{"num_hidden_layers": 8, "intermediate_size": 256, "norm": "rmsnorm", "rope_theta": 10000.0, "init": "uniform", "init_std_qkv": 0.0502, "init_std_up": 0.0502, "schedule": "wsd", "dataset": "wikipedia_en"}
Each number is 128 + 32 x the weight over its row's rms, rounded and kept within 0 to 255. Layers, rows and columns count from 0. Numbers have three digits each. The size before them is the row's rms in percent of the matrix's.

# q: layer 2 attention query, 128x128, rms 0.176, rows 0-63, columns 0-63
# k: layer 2 attention key, 128x128, rms 0.139, rows 0-63, columns 0-63
# v: layer 2 attention value, 128x128, rms 0.16, rows 0-35, columns 0-63
# o: layer 2 attention output (transposed), 128x128, rms 0.145, rows 0-35, columns 0-63
q0 089:131185196179214139108129096112093125111152074133152163107096163089183152111159134121089173131140074166067133109155201080135127109114097116126140157117097093123177131146144185080126110135112181
k0 081:075135097137117172117136107108094105163152171095084087071120166148191189153166093128136107163132093112116096122163158088097178193133155109093057144119158125123112107115118150136103126120105131
q1 104:176077088114187176134159160134160132076102132120154108116137131135053159112148143180103131097167093084104134142118088158109078112156133147088162143088131177124162086127138197132150145150145164
k1 095:080116185133093096147208121107088084115098161115140058133074086133136147171189127115172154146163139143095131130145087157116135109162112148179129168156083107212147090132119149060102101096133133
q2 117:165191190145074129113166170141171206132120150127136147099121125136171149160080101069166146177083192129083146128133132127111163076081072133194125153136091164142133091102097110141116183136125176
k2 092:160141165122160132113127159151166089087115104147158149133185092138086087131088125112145162182163195138109138096129109110081097115103128104149117140159126115079133109120090060085104145101136101
q3 087:158159116112131107147105106127129140144110110115165174143125135070163175084152149128102132149129108095131109118102145137153189084190080168120119194135088146128150140179147159154204146060111087
k3 083:150115046127171129154100163166178149169195111091126151059138115125154112105107116115103106161098039105128194075132150104152175172115074094136149110124154152114143189137176150152179115088096073
q4 087:110141130118120133143130052125171146113135111133097138107143211098147128143105122084137092170146077063138137115126126084104163141170100156099084152125136172132123147161095156145175133113076107
k4 091:104168067179188108167123100157092122106148064102129153083108091119106104109086155131131106149174098135095113107171143243123145122133138137089160111132164123112109141111140169210074125081112108
q5 083:134113126128088071139081131163152100160097119141152154108111168150180141119165111041106171151089113108110170137087168075135155114067123119154125147169069147166174123152155146155185128113072075
k5 087:164063139139139078109119117091123121111095102116163121129166115105141145155063138107117142182098057109114177116105088154068057142158117104085153115159131173125135101144137175124151100190117123
q6 088:128152134127111105152112153144149120181115088140105089071139142106168149153090147074115084150105127087130199092120154053075169159079132071164152123147113114126097090117132111152152084074071128
k6 092:158088154174114111083137100096134098061147122155085112139157099179110108124126085132154201147141232153112136054154115146040092148139100126088102160150129126137151063146109157113118139143098113
q7 105:134062098192182108098155079093096089069137067152153159185145109159177125110109143131121184123159098130125102117098109160163093146169128168121173148153135149140093134103127115183153114099045106
k7 083:171131096125085050131117109110108156156092094159170140114110153143137083131133195104093146146098085173109186164117124187128142183116124137153100139175063163091137109145123170115114171114142127
q8 095:098109105130101112128115177167174079106164085117115130116159154131143144113115103155124133174157079126119069158094095106130119106080110152131127171148107091113139150135119070135091084111084100
k8 086:180186145107084176071062087135138086146144112161178121120088125119133208084161139189110125145171131180146102149181112136156086134189085157110089128132161076110154093137128100086168107131145157
q9 079:118146125052090181145098133184097136142159121146159073070130158087110140138139163144129122148118096151127162148130077108154124109065109131167096173177126102166062139137155114174188113090125127
k9 084:159172148130152191113123113149112162117140131115111130104109138152154126114142161127096165127097196161135165102123119161191156180118103191123152125130164126167159117206157202131151103127185136
q10 103:108110151153099115148131131144088145114084156099164134148139134140124091092159119097159213123111118127071132156116097084175163097089111070140140079111110193122170112133095195144184116141159151
k10 094:156033118134159111138066117145131095148149175136161078128115102163107065082149145114093127105106108115119180170189058127146182118108056104117141143156106177123129162177144180087119069100126142
q11 124:132088116157164047135142090158157088145148152090118192135079138128179141087160146136169169095106200106118101179097104157130171127171114152127152158129122126073169140126101151144135114053132126
k11 095:148171088174200096137120075079142119113119110114182171103075108080099138120155149096138183107144136170100132137122176166181129197154105143115077115136199087118122109186149186138104120152183108
q12 117:082163143116148081174165176158084083127120067139108068118147121103178141142133106142115183125130129103100141121137110109155162114087108121187113128145134108140097119130184092140071108083051077
k12 102:127120120073143114105151115123161157145115112144121126150192151122146160156137134186110154147137157125087100084132199161147081204098165111122088145121101118096143097162140113114161086091057127
q13 108:138153123130125143152138110139098168170110144103191085159104111153067132103118124171086189124113163159134189195111176145171168126091159138082158127128078158069117139141150099119120148203131152
k13 101:088181126164118187137097151111070126159155139097149098064073090109112132126089160131144159108087158178130105140146147136127112138101162189145128184126165109173133122136167154085110075134146136
q14 089:152129137125130105141133108136145122126152065127114053163150114087123148152132134123075139109101132120134154124134117102134139159089144148134152116127123125106078113113128085148085146134040124
k14 087:074141132158147133101163129134128154149110089132145127091126099089118148179039118110093146134122116142139096133143177161088068209130155095101125125124143133111073100153151132169108132099045149
q15 098:114090102155114116102123069077199157111165151109148150175107138153083133112134103136123074097130061152107096151151143138124057144158152131115127134103176141115123116145093168099148110128132168
k15 091:137094079129096138104124154163145092146131107078100081151078133134140120131117088100164097126142170124100131176193106111097169140148104154118118110122095110084119116163144163150124131070080132
q16 089:111165144137108115067139136164166179204136084161174148170122092094074146113107104098121149137122168118099222156116158106149188100092107150211093150160061204109132107141139108199133160123144135
k16 080:109096136165142165127079178173155100123142055111105134137120096190106135125124101117159218140125180131121143119140102104105099101081089113129168124162088152097163160188159113088148131145141099
q17 085:103131113091156109166078061080074151118168098138114172109123165099117123126131085148111160116139062122133095143127083136173147096147107161138119198090125097167116170153155142132146067063148162
k17 082:138083151178075121151107062107118132120165094111104214166118152135100164123142094098101154143123020103105132085078115155158144156072152085155111092117142169144139190129187145160143112111087129
q18 094:145152117091139167135137156107103176133146168155116119167126041154097184115085126160121098093082150149097181149101152127158180157108136110107141123139184177107090129118123123153083121143103140
k18 097:214116105142118058111080120149103097042092149137155158108147165101125118051106161172130144207152087214130059137137146161151148156141100134130176121156154107123133177090110096173154132115106104
q19 096:120166158174085080091216161109165117158098178127136130113126116129119091139095114087108117171099144107171199091149156111115121124084179116138122089122113096090149116087075074122136160174123141
k19 096:120177147121142090110184138108136093104120215140132079109131144106094066137112167125159123167152144144115166187097084140116064107199146135127141119183117111137122093072074086075123160156178129
q20 108:100168177143082128138183166132147146143137166147090135133086161111184101136115161083152169135114114135077155056102149119077221078105100122211135144145154215105120112134115118133090150122126124
k20 093:130152182149197171084148193116186127119110138169140029138130128136081100141187167097155166126146195164111133141128137129071132098157140094111158194197123139134120155143085098117080144125165116
q21 077:119162096131103086130140126110133132176097148105109130131137088154177111158157139076091070103102158133155183141177172125068103115093184061139109116179150083115120112118119070114133135100098084
k21 080:132188089171117161125163073114180145063072172135099140093118133168135094142125090086148167142135213154090111044124106136071137096112135141098112162184083110110138106154113087086132129180135120
q22 101:147136140115114137149121183092102133143092154117104129135125143103149112201125175111134131122094095106123155054096118160103144060100165107200165137122134151136134061113112153118145131083138163
k22 086:072085152153164174140120176151161156078097183145092117132106107152094191122147098142157203177146208107155106128083128131117117061120088143139133146124072098119126137174120072135119099150133164
q23 105:158071131203105176114105123143160179092139106180115198129111147065147137124097148085171187155152129128113127121099183103100115139149104154112096139136080158059100174116080097144186124118115089
k23 096:182089155131152125053123148075146089143142117166097178177136139111166091131117157127107098073108082081113157204117139167122072159192119129109112104159175145105152090098108091124148114104130129
q24 100:115098053129148088185141129133158141138130145137081132175162155124113168163142144098067113109124171124166156108169144174120108178158173100104124076107204099139062116084170176135111094093104131
k24 088:104124111173143093096142157099177157108091139113121167131152141114151180171105088096181121148157153181117108148192174111045114166156159110101100113150102094088135122164124100178156138115076144
q25 085:075153136131119077179153173140113076129122118123113094163164140102176117129114132139134109138135161087176178140102102107105194141106111126161148129130161087189130080134159095134131097075083096
k25 086:122147106160109142161144131120152148112089151126131153126137166118115185148126125165187148165165184169146104078095171121081094126114120120103086146188044094130136143147129028127126116157134154
q26 122:127152178159150126146150151146106139097116098141118137148132092139204124112121126180126204099133184134061126090113142149146147093141107150188130145119147157126124107097181046138070116139094099
k26 100:117104077089078114129149141132119105156115132129135123160157124184147097115139125101151183115097105076098164144153185131163141174092141120146119111099148140162150117145148160079132046113105119
q27 096:102106074119147089153079129137119108118130114121181137068140115171102151161148097128136123162094078126153080163129116144136131124124096088138125148119152109095183084134111190151113092080177108
k27 105:140148069103166159181060101149140110136145139099121122127107104118069133127205121141107116094093154148116103118137164104146170103087147139071112085128148062089110105179106212144137112113152134
q28 104:126104090153147104104116113111104132156131205113128191098087143131117145122109108132161082106115101131130118142130143165122135081193137132093128153083131151122196120145121214098168158136210172
k28 080:143115106121118066119117139149127103106134187113152121117112122147118128084150110202118093180156152142117121170174090101152191056146118170157142151092126085086133152132077073130125147093142147
q29 106:125188137083129161152117174155084100116113109159109072113167109080121123196085135100101139147137117143149151086135079099138098136099137082140134087113134082182079109133182104123161146132102105
k29 106:152075163106105105108143184173088139147104140160103142139175101130163141136064157158127160169161121100150125164131091143120104125115156097121136078129085165074130118095134068117169156181132122
q30 099:129082104134100134099086110144136089067137107106157139108119114194119113142158099136137102131115029126077053132108091123116101093125115110121124143143138090131189100154083142139218125142102136
k30 081:177106098103098121126058136203120065167169112132153149139095109171105120029172120192120071142096084127130171157154076111129170114157064136074101117162137104080130153143114110105209134106121136
q31 113:139133173100080128124107146118113134071129050139141109143140117138188113134133126145119174184131132115103171106128119145140146118123153145187115124138138097128116099137124042157140142116033120
k31 094:092114114096117161140114142186136111119134091166140183126203108110135142084121141161142157161102136106129104108144157119106138086101159121138093101079146105134124166155104066199150104083062155
v0 095:152087066183149141157080140145129099122158111109123169138132092092159126151119117092136055096121093144108170063112105161107067137166150168142111099116132102129087206114224117139108199131114185
o0 094:144092104148101154157183164054131132130102111135096079140136153133106153131117167173143195169162154116107093098095140078153134157141109095107078156146162181142137116159117168139093093114147075
v1 083:112146150081111062120122133141190197142119139148100057122133150070109148182111163115124138154167133177125132133118128148124141110120098145102148157140122142145067124106109148137078132136153097
o1 088:168161196141114128142135081093103098123133158133128172091123136175108127043147104106139149159113132129121175167131083086153141094142130089136099123162108118169190136060159186091183115148120135
v2 078:152070117155102097131133149192052168117090121157088207155178140122169161153123119140103133109094113145150169056124156086110075125111109125140077128086120123132107080144162110170122106125132129
o2 081:085148144117180139169140128044214172145152156144122143133110156071088123092126087085128136095135118130133124146093139163125187065147126135128154135111089174118125179080110168065098180133130096
v3 088:145090136149172085151149139119079150054171112112096146149156138093106088064124180109110103080140139141151093093075128116106102079140137166128129094121178106149087162111190122156120147196084185
o3 078:094176106081048128120104095154144122116056141122124128131112101192141177154127130138124170148140092122125138183167073189149171169077143123132098141170093127105112100195108122067134102112140061
v4 085:163156104125127129179133140181100093106121144108107146149127133151124100111106106096170117152105141119099150111132131155123141058175090120152136053157168080081125185112165130125084185110133091
o4 073:114077125164085183069120102124157139127100136134173124124080111145107144146194207110101112125111127123083163188135086151134090152197125152167158186102123149087181097123083131108108108091129128
v5 086:182131155136147147141104118173114138184147147136136165155133089114113139109139049180143115115075110135132125115123182105122169023119163065150138079113123127107113118125117161132151140129142153
o5 083:054153127135118140134152194098151101137198092149103122095118120147116084167125167099122121107180104111153119144098122144133109195142082156117154118092108102102149150085157123090114013153104151
v6 084:166128150123137154122120144147103071119162159147113095118128082129080118084115089115107127154124141154131058188104091144155107127146093117101120087140142104128130133171161099115121141095137153
o6 080:087133100102103049098166100132070178099100097117159155132163148155144108168119138139118144125162093085109191136122163102132179117134139123094180159094146100174141111122120127172120109123127093
v7 088:144136109163104173128093095150082081141146125108136169147124099142198043042180129139122160121143173089153129172106112141089119136124125151107107124122067150114117100135151098170180136136080153
o7 081:171159144117140077119161111134156147154107140098137106062158151120128210195093132099134091105088116166111103097031105109207173164150131096134143116090141137176149169125099172107116140090154119
v8 093:071139144144133074136158153063093185126148061144106129112076209084173119115073208109069080155124114163114190134121095128150141153093149143145146174158119106141131093124141158155110119095130164
o8 080:125186151107163167117167158162145113139141188122141138130156117110118154085107076194182203100119149155130106084102149174081179120161123150129125137115106100132115172171159150118163134153134071
v9 103:146090122154111042094157145164120086164150152119148110155097123126146079081141129136127097129102142093145139149103138102147155095164101094146176082093130123118136192087149130177155171070120129
o9 112:122071181094185219167116116157108098123120120122119168133130141138120211137123105144122132116134114146196155119111087125135214181098097105115134160139075118100152139136109160112137109163097141
v10 094:143080106110091116127126129158176103182127123106164075133145073139121089118129084140105075135126137071145184168135138095115174085146152064142133126065133157093137130147143159152173148080128115
o10 098:153105188113176162123149100112111062106168164164128168117100189091158125039144149151119166136148114083095060113099144137173100153159085158160135151150158081093142105094155137059123120159130105
v11 085:178128089153119094143134147135135036157088193127117161124110103133143103090162151132129138156142141138100113062122104164095182069186085166146094146095152160084155133093113132139161140076121191
o11 085:109166162120140165111090114108135202140135074124107131087156161125089160180118116081130118161071109136149147133128072098139073155107116098094157112092081151177128104167122151062123116190140042
v12 083:099077121112137136161142160104103071122145122129112092128077148099121176187186085144178074153129064120116112095101170102156170093122138094116181087131140095159107156094161121099101077121129183
o12 095:103129106158125145166153069146110105182106102139116120152143099158111116117107164144146164203102138122080151153144151140090128111158170131137226131062118155137081076137131095095138145174152188
v13 091:078106103137120138124147150136120168138087119140104084158172134130105133167178124144117187157122107132102164194141184082168116149127142093083081068135124119119118146132111019150098154116093094
o13 081:128093163134130100069122000109191124127120152060172124138141058101097131059107105156091130131090138124142109171114138162105168160110148111111159151118100152137144113139145162123151135185125151
v14 101:118125073115140129083166092183176072151090181137199186130163105099152104120143132170153140153155216094156166149164162123169194115138108142138108069117058094106115128117095068114193154097145112
o14 098:138126159108139149155117062143117138169089114116092098082105117153153087122110084102127137139103103088073120169080098069135085142136146061147128091162191099129134162100135183181127096146107151
v15 091:107123116117103117113137167133126075109158190109158171096136143147122152150104122037162157176143138084069172055103122141128123113210112087163121157069167161132145152136162108170124149082121195
o15 081:128158096147143174151099106105121152115070112131097106134133103148170149111135141161079084062091173160219125167168141053052105194117098100136140114184124113160139166119135142069108156118135115
v16 101:096126168145164097107082124152121162112146129127111095138188116131137126179121113109140187126154172120140191170172147135148089190070117131097122139121134159140165129130098122111090068156115108
o16 094:151183113165078103098159077112168146128128105154158118147120141122144136060100055206138088134116099102120079043106116137092160106138134128168133132142151098127105113132125123077147139080144178
v17 096:132134067182122110123127124177186112194132158144161116132123079133127113116147141147147116105162111093121134157128132126134209102138057084123133061098126113099138165158114144139174163111142113
o17 077:152088181063098101124161139112074065117140075151126146176168161124110116121150115138119105178079160163073132145139086122069057158139130162135138136105113095159143175061128082155140125162131164
v18 088:121133135111122128036149122107122148183145104118103190127181087116085141129125110144080151140101107116156140152119148146120124133122159096117123058132143096139147155113140125133153085075035124
o18 103:118113132122115055141142107128149109121155167142136122119158163146131085127118139144150163073141154097190172164129064123101113083077116137107219164123109132142145135120111182077095123179194141
v19 087:089153153112120172133162112162177198126107106105123095142100154151123128106099123209120061120134031156175069112076089161078122153099130126146143155169176120144098159167174081144133157131139060
o19 091:142127166140130054080144189151086103123072126104152157138126097162129122119121161075148127148158193126098183163137139081128165121182144167101166167136096135021149125108116113119113206092144161
v20 087:106127083150167085129147132073168124118181205140097093110137179126165132164175127137144129105136145133107068143132136185118089197145172101119125123190145155155090085093209146131108125126092121
o20 082:105147134133077175130137149163138077082035089164117140081146071144066142206115097173089151132147111113130122128138146079136135088134112146113097061085079137124161111177098118159199162141152125
v21 095:114190103135110149091099097148127160108105208136139149156156151170099147175121156122096177165119117141124115172109149111136076167079099108088107096158140134139171113155150126133128117160144115
o21 084:092148187133091068127184095141139120152132075134111095147116088149168115149146092120146178102116158105189120152166142131064143079105121083125169112101130096137164110096106113152128140087105107
v22 096:155122146104126120109143109088138137109138111102160112134150121177105163133154116184112170105125117106131150200102125111126139108108139181111160130074098129116147058098096208118131061115122108
o22 085:108141153110114124123129076100113157124116176147118137112120166141124134189129093083173165171119145178176123162122112201137115113131111061158110144135127093149145121138141115129166135068133184
v23 090:165132147184180089114109158048097094120168091128071164127090134123153173087130134119137054099196073091104121085093084151111159112149130129111171168132185133141142179076141203141101140132159186
o23 090:101113137133095204211144126148138154145164101144130116086190156150088135197096149098112143079089171125166146076133121093107120135121110132156145139112124168127130134125141067100103167176116061
v24 096:142086122132162094119162182092141091151139167140135136178110138134129103091119089100124075130094143140137215154139135076125135078156080115130155113162096143079074120119122118120122124145150153
o24 095:130138161126112190150128137207160132095130071112137133124113162121120121135100188170105133147175140090119092120150130166165124107105129178114095187152188087094172107131159135136148142108124135
v25 100:147102136143137069102197107142168107155132151089160144123123118140106092073174051160141112131154133074148128172130112100125159107212109094131125114080069129080133122091138127116171189090199108
o25 093:125100140110109235140114123178168075126138155120154104144159108106151128224111179133144125078133149100177149131137111065183084159102166114147149116128189105094158161120134119201116094112122114
v26 086:145130088165168122104174148121155100098128119095157158173144146127119075116170141090120103054126121082130094141070102141134188206132093150115173100165159088083151110129113251110141119109144096
o26 084:099111174077106166107110174073094136092138127160120075121103116109083138172115134164108144139101124147125197127126120133071096110108132143155074129073131162167105172157151061158114141143089099
v27 084:106161135088097106100174146136122191121137132134119102138200163194154154131097129143108191174115170097148213137114124138147143183103144112169147153174194137159163131103119140120133130107091128
o27 086:141118075191125121136106067114137089106104141153143103049106105095098080102156106178146164111115118116111142126133098102136159114115058100097096166126093126107157133162104144097106098112123131
v28 086:112151135093126003150160109087106111099112068103105110116140137117166133168086102130151093133127135158043091112132130117112121118150166136133101136139122129078142139170116194138095120164038136
o28 094:185134113160118208125124128143160174091088178109170147077097148140136118113138197153157170159143116111127094138156144129087144167119133196148127076155129147179121150145100086127138129115193145
v29 087:176136139096133104151122118142143112097104125152162163198139113175207106118107097133139170097127120106041150138106100140119112147076104103141125158165147127070163090161112121118177075164083109
o29 100:168127111139100153136163070114112211177123139108146103079070141120108158120093106124087063124153150112226136100132139154147143101122113159141098118120093107158119165087114162066147130097170133
v30 085:125086076155085109070160094193149105131142166153112134091120109079055069126151104106164118143143161097192109150112166053100093089144133068096100131099112127110109163173127062157172143053139152
o30 081:122141191120162145194149151109120099144132115094141145192118084156196178156114170147053152109099076154083087141171160129163124150135178172129172096114142114132122077080166135143119126139103088
v31 091:074130080168138125118088110143118126140122083110112119125120191108106181134136144106150072102152066159142129127125107073144111132110095131127083162152084093183109126159207133160121077117119164
o31 093:139078130128150166150159142114178153144173147164080119245170062138137117091097147142067163075100180101135122085125079152124116150132169133131159096118092189087091174146108107128097171159116135
q32 041:138089138153144153133154138160134130172139161146139129133148148104065130094160114093130127155127093134146060144115137129149130137147070138113113129124014168084110192124138127131152123137140145
k32 125:181113164094086162142108149148154126142150136124186148123159093117108128137108150119154201120119080121148130134101138179134148142053131178123157150132055130057124175151128154187153170136114149
q33 072:115107136141119116090133217142119104140132198152123167154155112118092118086191132075104139130121116121112134129068074113140167175076080149118124132145099180163143156112138101118112124143094106
k33 108:151115203086118151112146150190135116129171135122145143126135074093126155144111148129170194121094149115152154156159146117142144137109169148133142149115099100045115179101096186170132147109127148
q34 080:150194119124115102124141170085129136081128068126112112121085081169187100136132106127123124167109157103160162122132102138104093109157113132143124075101140121114160138069117173136156111113149124
k34 097:119173129142110120146136119109077091106122135149110115103115162156173105148122132184110063113161120138141094116131184140112110102121167123134093099143183100236094053104148144087143112168110117
q35 069:107113098149158081177137127125130094120132157158097105153096116160177127156179110156082102128144179103142130152183143134136140118138159123117137098128223041121141069062118191078168076112142176
k35 098:105174131126138085171167130117087106102131079135136092130104117114192151133104086162135084107121098166164148134172128159100120090168172058153095060129184105170108083100136082141141097150068126
q36 089:171131146097067152170129117110128109096099101081133139152078103142135121129154134157141125123126121143115121119093135165149108079172144105094127173162135094114159101202063207093156135155126137
k36 097:121159151102094137129123162167101105095076134144124110100144143128180139116124063155152131153134169114146166119127145120092157079092188085121110092155220141168115094107125084120114110130102116
q37 092:140059163155123159022114117126121163113084090145107158113112108190079136137114140128194145141103128107098100095114156142115128165097107098080121132128117101101107152129134123187178134133190165
k37 111:107093112117084139097124075131087113169123218115133122111181123101106123123163179168109202148110149126132127101085128062151109155139079213116147129096099149128127114129125107111118184149136109
q38 101:134079150081185086105142078163132093082141162097165160109138094128084140151098157218125164137121138099095048117130146069124144137180145179206176165167129122122144145136133191092122178154144150
k38 103:157123091137151162079113142146135142184098160146111105107142100083141137129154180055117138100124163124116121162110141131107096144151084122117108120072075169069108159123156145174144135125106111
q39 102:151122142167166210143180189128161155122135171100134086190123122136119130138074094053141131059124132100145171152132111115125147114047072127183137157136083130112097128140092032142024146094109114
k39 104:199098079127137139143168086141140123132115094155140141116135222143101180143147141140093200176131207107116126126085111087133149134084116127106148121157122131118122174181073174108194147175140124
q40 085:163090123168129096119152169149115165112153149140096131147109134112162091114099125192146137144136086137140048154132115136099105115179174103107166097150208136147080151107209170099110127127126155
k40 098:073157114156147120093166091097129156113122120115105098101106131127158138153124122170142007161089110128131119149109146153104142108139139089181087142087177063161101074109160109132057112133130223
q41 092:071103100040146063087186168099087112119131117155120172106120108173123118105124167141158126104144188139100170193132077142061152122071153137112118118111188120141141105150069093112118099161126060
k41 075:144111140115133122078159124109052098126186112176089185141082153087144081081129104187159170166126138111155146148145114117162133081156189096073155120085165131122121112088175120107155149103133143
q42 089:143088111106104132155105121149112102180146178154083154123129129097050087114095153158165150132121156103108148135118126109153086156090132112148125127142065175098152169155093085131093173120135111
k42 069:110104105101149116113128130145124090191130130168085176143094117073107131101151134059126112143131140146069090098112160152161022188172117116122117144087116145080142146080127114130092091098131103
q43 103:124078098103161135172188096164127147159143177111125120166170116117173111150050166116106158082156074149173177162156157144058096176121138088186150101123153128142083105072171146159095172122126129
k43 105:137129154177128127097059129119116113137108109067113140118097157123111184120202122171147063195110119126123125142130172118183097115175091108131078150141125119144117116117163130154119136103133140
q44 104:094118138154142159072153190140170108136115121087156053139124142111137119128116136143169149138148004157130126193109173102071150128060112094153110119183136089094094154132121101150100169129137150
k44 099:173075161138097192162125098135103166060108125151114181102158097147116099097104185196108205179111221122133130106139122147123168114082123151103175101131119083096125115077135141160104113125128114
q45 092:141111153132106095107131172145150167108081120137140080093188141100101181152139145093169141150128093110108169146105144149141150106148143140117118127121118189142192118141060055122119160119105103
k45 104:160173116136178116148108131143092121157114175091124112157109122151122069173120166141137153065148138155169157138170110128113153142084120142199166095170127105221129155124142076131145137126146130
q46 099:064110136117088111108075140120094075125105097148128152141063122079135128102156181097171136158122069127126133118082051139144210143144132139096124133126127110167186153083131144078162078160094139
k46 116:133096183086147106105145086154185150110130132120151127156164160132123127060107122186115126132096116187130103101184187162189113153176138144162077147123167153133098064162060120114104143049155134
q47 098:101171114115184110057167102170153130097068088093138104086187158114108165116077077133132091120140050143159130095091188101138118129158118165061134149110104133124156081115080140125122049150148073
k47 109:129124124123118224133122127124141142182162195118127110195081118208101137114169177113125135118158143136060156143162113104092109164144127154144132090105142160097144189190198123089178121137128125
q48 092:133100098138092110224126075072144074091101074099139113123129149150165126180124131182147073131135088120174174077148121155109162089180186096126131086111217107135110102145148129112107123137151158
k48 081:077141137189125118180130140138184103127137088130103114134126094107098085109121120176121127114143149162144105127139133097148129147195113020131095115103143123166141130174147109143086193106084128
q49 081:101210125102108077120131098079140186134139107208098097089114117117143151146147123175166111137154144125172091133101173113117126162133088134149127122115148093106147127068120220129191129131089141
k49 105:144118118171110141157119158102174109095119158076116156101148162091104105112157171086136185144131123089082132054144052091155199131046085170120156122138116168131079109169098166115099091111170098
q50 091:131146071155025172186126083112127141172094058124139126127123085159149146120169130135085102082118131089118145125138049157111110147133143069141123090095145122077141171196094080118136098140118134
k50 092:135130132109126119143132131151132128080147110150167149071130099129194124092121070167151143104117109185136120137155238140118163113121156105110107153125178078172143139132143120165132191113091172
q51 085:112110131142124217164132113062172124146136085116145083063129141111168134113121150159100099171145103147113096120196131118103192149131118155120098111128079155079116175167040074141162181119223134
k51 091:099110146116115095072118151140113158127139092129156176115189103123195132108107106160118190110127122170167140083151217102115077116126128090115134162134139105077130134140117091134126132105063208
q52 094:089120165138137140127164090127185042139102049107186091124130090161184121151115090145183126096178082118142122104148129139130125056088104073160156107152172111144151147096135194101191085109122144
k52 093:131153131158105125114131126088140141137153149119148136119130139121159137123120111206125074104099121114174167124186147099086099144142188153120103136133210034190150087133142135123124121102181148
q53 089:165098056111142122140097079127124110175143156128104089135158140079102105141128143137129082118137141120159127140060106180134046173127120143108138141129097099091138113124146120125093090106099152
k53 068:099110138170094110195095141093144138161125103144141180161117128105120122097178149070129140164133127116079134090129102142132076159162100160166137107141158125087114137101116064124098147080189099
q54 084:141104064207144178183089142120140118100167160085121137184152168099155156092157101119097151071141053100108082119160070123168201086124108114142068168150139172097129180156155104151145160155120156
k54 076:145181099106114177132103117174186161154107042100140133161162166097106139150102095094088096142088128133097117170052083114141082124134097123129112144127142118081119148176111138154081087139130146
q55 087:046139137077141131139176151113109103138134171126076051143110084135110107169132148146153099076121146057166143163134127075111136180086155138180123166133138067162128103136074154101112172133130057
k55 103:164086053156146094087150080097128158137136120136111120122118173121161086105114130141119103171140184123174127099174167143100081111157162075092118126162163145103092098050150123104150100127145134
q56 083:082134103118197120117133104146135126090087116127208112130085138122138140107124148144116148067126178158143066138123201117113195103138159091090132126092134112092104123122124174102160089131099132
k56 072:151129168119094148126102125045148156087140126180167067131140110149156137119141159174124199131167098146173171119142075134089176060102159087158102115148135145188133121141109135133150137113086159
q57 102:148087155110120151097142160082153222154154112167114147156120126119073127119137114088129100160114104134073211160126159112114074174151168123105139129132114196170111152111147104144151206154214084
k57 106:145138122125155091185106138144100112090084144102134142162179114136123062126096178147125160123176130103127080125111209131183160213067126116162154154122106139128106125067118087131120164091111128
q58 077:133083058106139155166032123059125117093143101168149132095111165111108132156168092185099121138099130153070138140160132140121115074117146178125115134181136059175182140092087143117129126155144141
k58 102:100214122110138110124159161102048128123114139112103140139125112140173164142093134130118085151139140150162119095165122175165114147195126081129090097106206095186105105116173071085115109153117137
q59 097:151157134108140120098125131174148108110187124125141108066126087121116175106141134112136166139123140114095113150160135090181137096126113099090152186164080142153220064149125160134168136171063123
k59 094:148131164116133164116085199147120110194099133147121103133149088102092136152102154092140132174154100137129196164145119173156162142131097157151130111110032184105045164163118121137103109101102091
q60 105:203081101190094093112150101129146118134184255146142148119147124134103106127191133129143112106151159124120087155121146183106124138141099156115123139127179151114169074147139197100190104138180164
k60 105:097119122128127121151086152137081152091113035135200137168089101116144193130123182159151172145071137128086166133129132084158140129142178119148123094073112114104105186121120133178104101136133145
q61 097:127028137087154154191120131073140141082197176131120189092098157128161119164111154160126129101147143126098110131118100182110143135152104141158178129163145173173137137141154079149131187163139157
k61 104:112168117119151131054156116186135104164105147070120125124106126077142096158122137140165137093148121095149136119090096115131130187125062139142116131111074045169201113140177112107065109114131113
q62 108:107111190158117101127121078157109099166102170125130114092152083147111147077087143181121160080137135154128079113144167117154132085077155100108139139176142162134121136138131198177158097072150079
k62 100:117172110106087158078109147125111137147124138132155140136131124098111141164163150141176203174150131078171194102135140153110128169120087180128131151145048156157118126196120123136121107143136101
q63 098:053081139032136180161088114097093182138100112098097145094148091139191117099131148161087155132147139136121092116104117096131094066169138107143128163087069132130119108103047182130198092149136122
k63 107:123095145146115082071110075119132103176152223132106131090127148107081100099160094089129096105099048104116143107124161093125101149128093138104122077122111147115153146161177081145124119100130077
v32 117:141127127159156143108110104050153108137116072086104138135083142111124070138132107147112143127112072098136188126131106128128099157116115067099146141111193151135143175155082123128152120169173051
o32 111:145130163117156080113121161087121127171146152104111130153142123112107116166136120171114090144108055141131158099143153125170196167111180140096129144134097131109122138162147179217152134127136139
v33 119:142111134175163135115102213116141088135105150148073128140132111174172105105125135097128101130150077104170108146116206146144191117106115138152137149139172132120184134119103164130060085121133102
o33 111:182113140129140170141152138167136104115074179113134157155106125136218095120130128146146114094106134167113111127126102178167200063103081143136112161147097074116160134129118114110087149083123181
v34 112:118151137181131191153213173084091180130159152095129113139175180118071127142115115150109164169102131132125108065147053134107106160082109157148157106162162106169107141188171089134190120139093122
o34 117:140136113078128170135172131124129138147143214106152155142112101072136131202122125133138127147137140123106124142166142163147101108098096146125168146149181175162126105134109100060191146187133148
v35 121:090078112105132100067101073180061096148149085142103100104113153094147126123092067103068102159140136199093144113103111152105168062122131148107106144103123156148126147124058157139137205151159140
o35 125:155085105084113132127141115114136149154157114195089068112131100132062137177128118137100106151092203150129157138151167147129160134158151152135121150131090095163140129113078114112196103079101120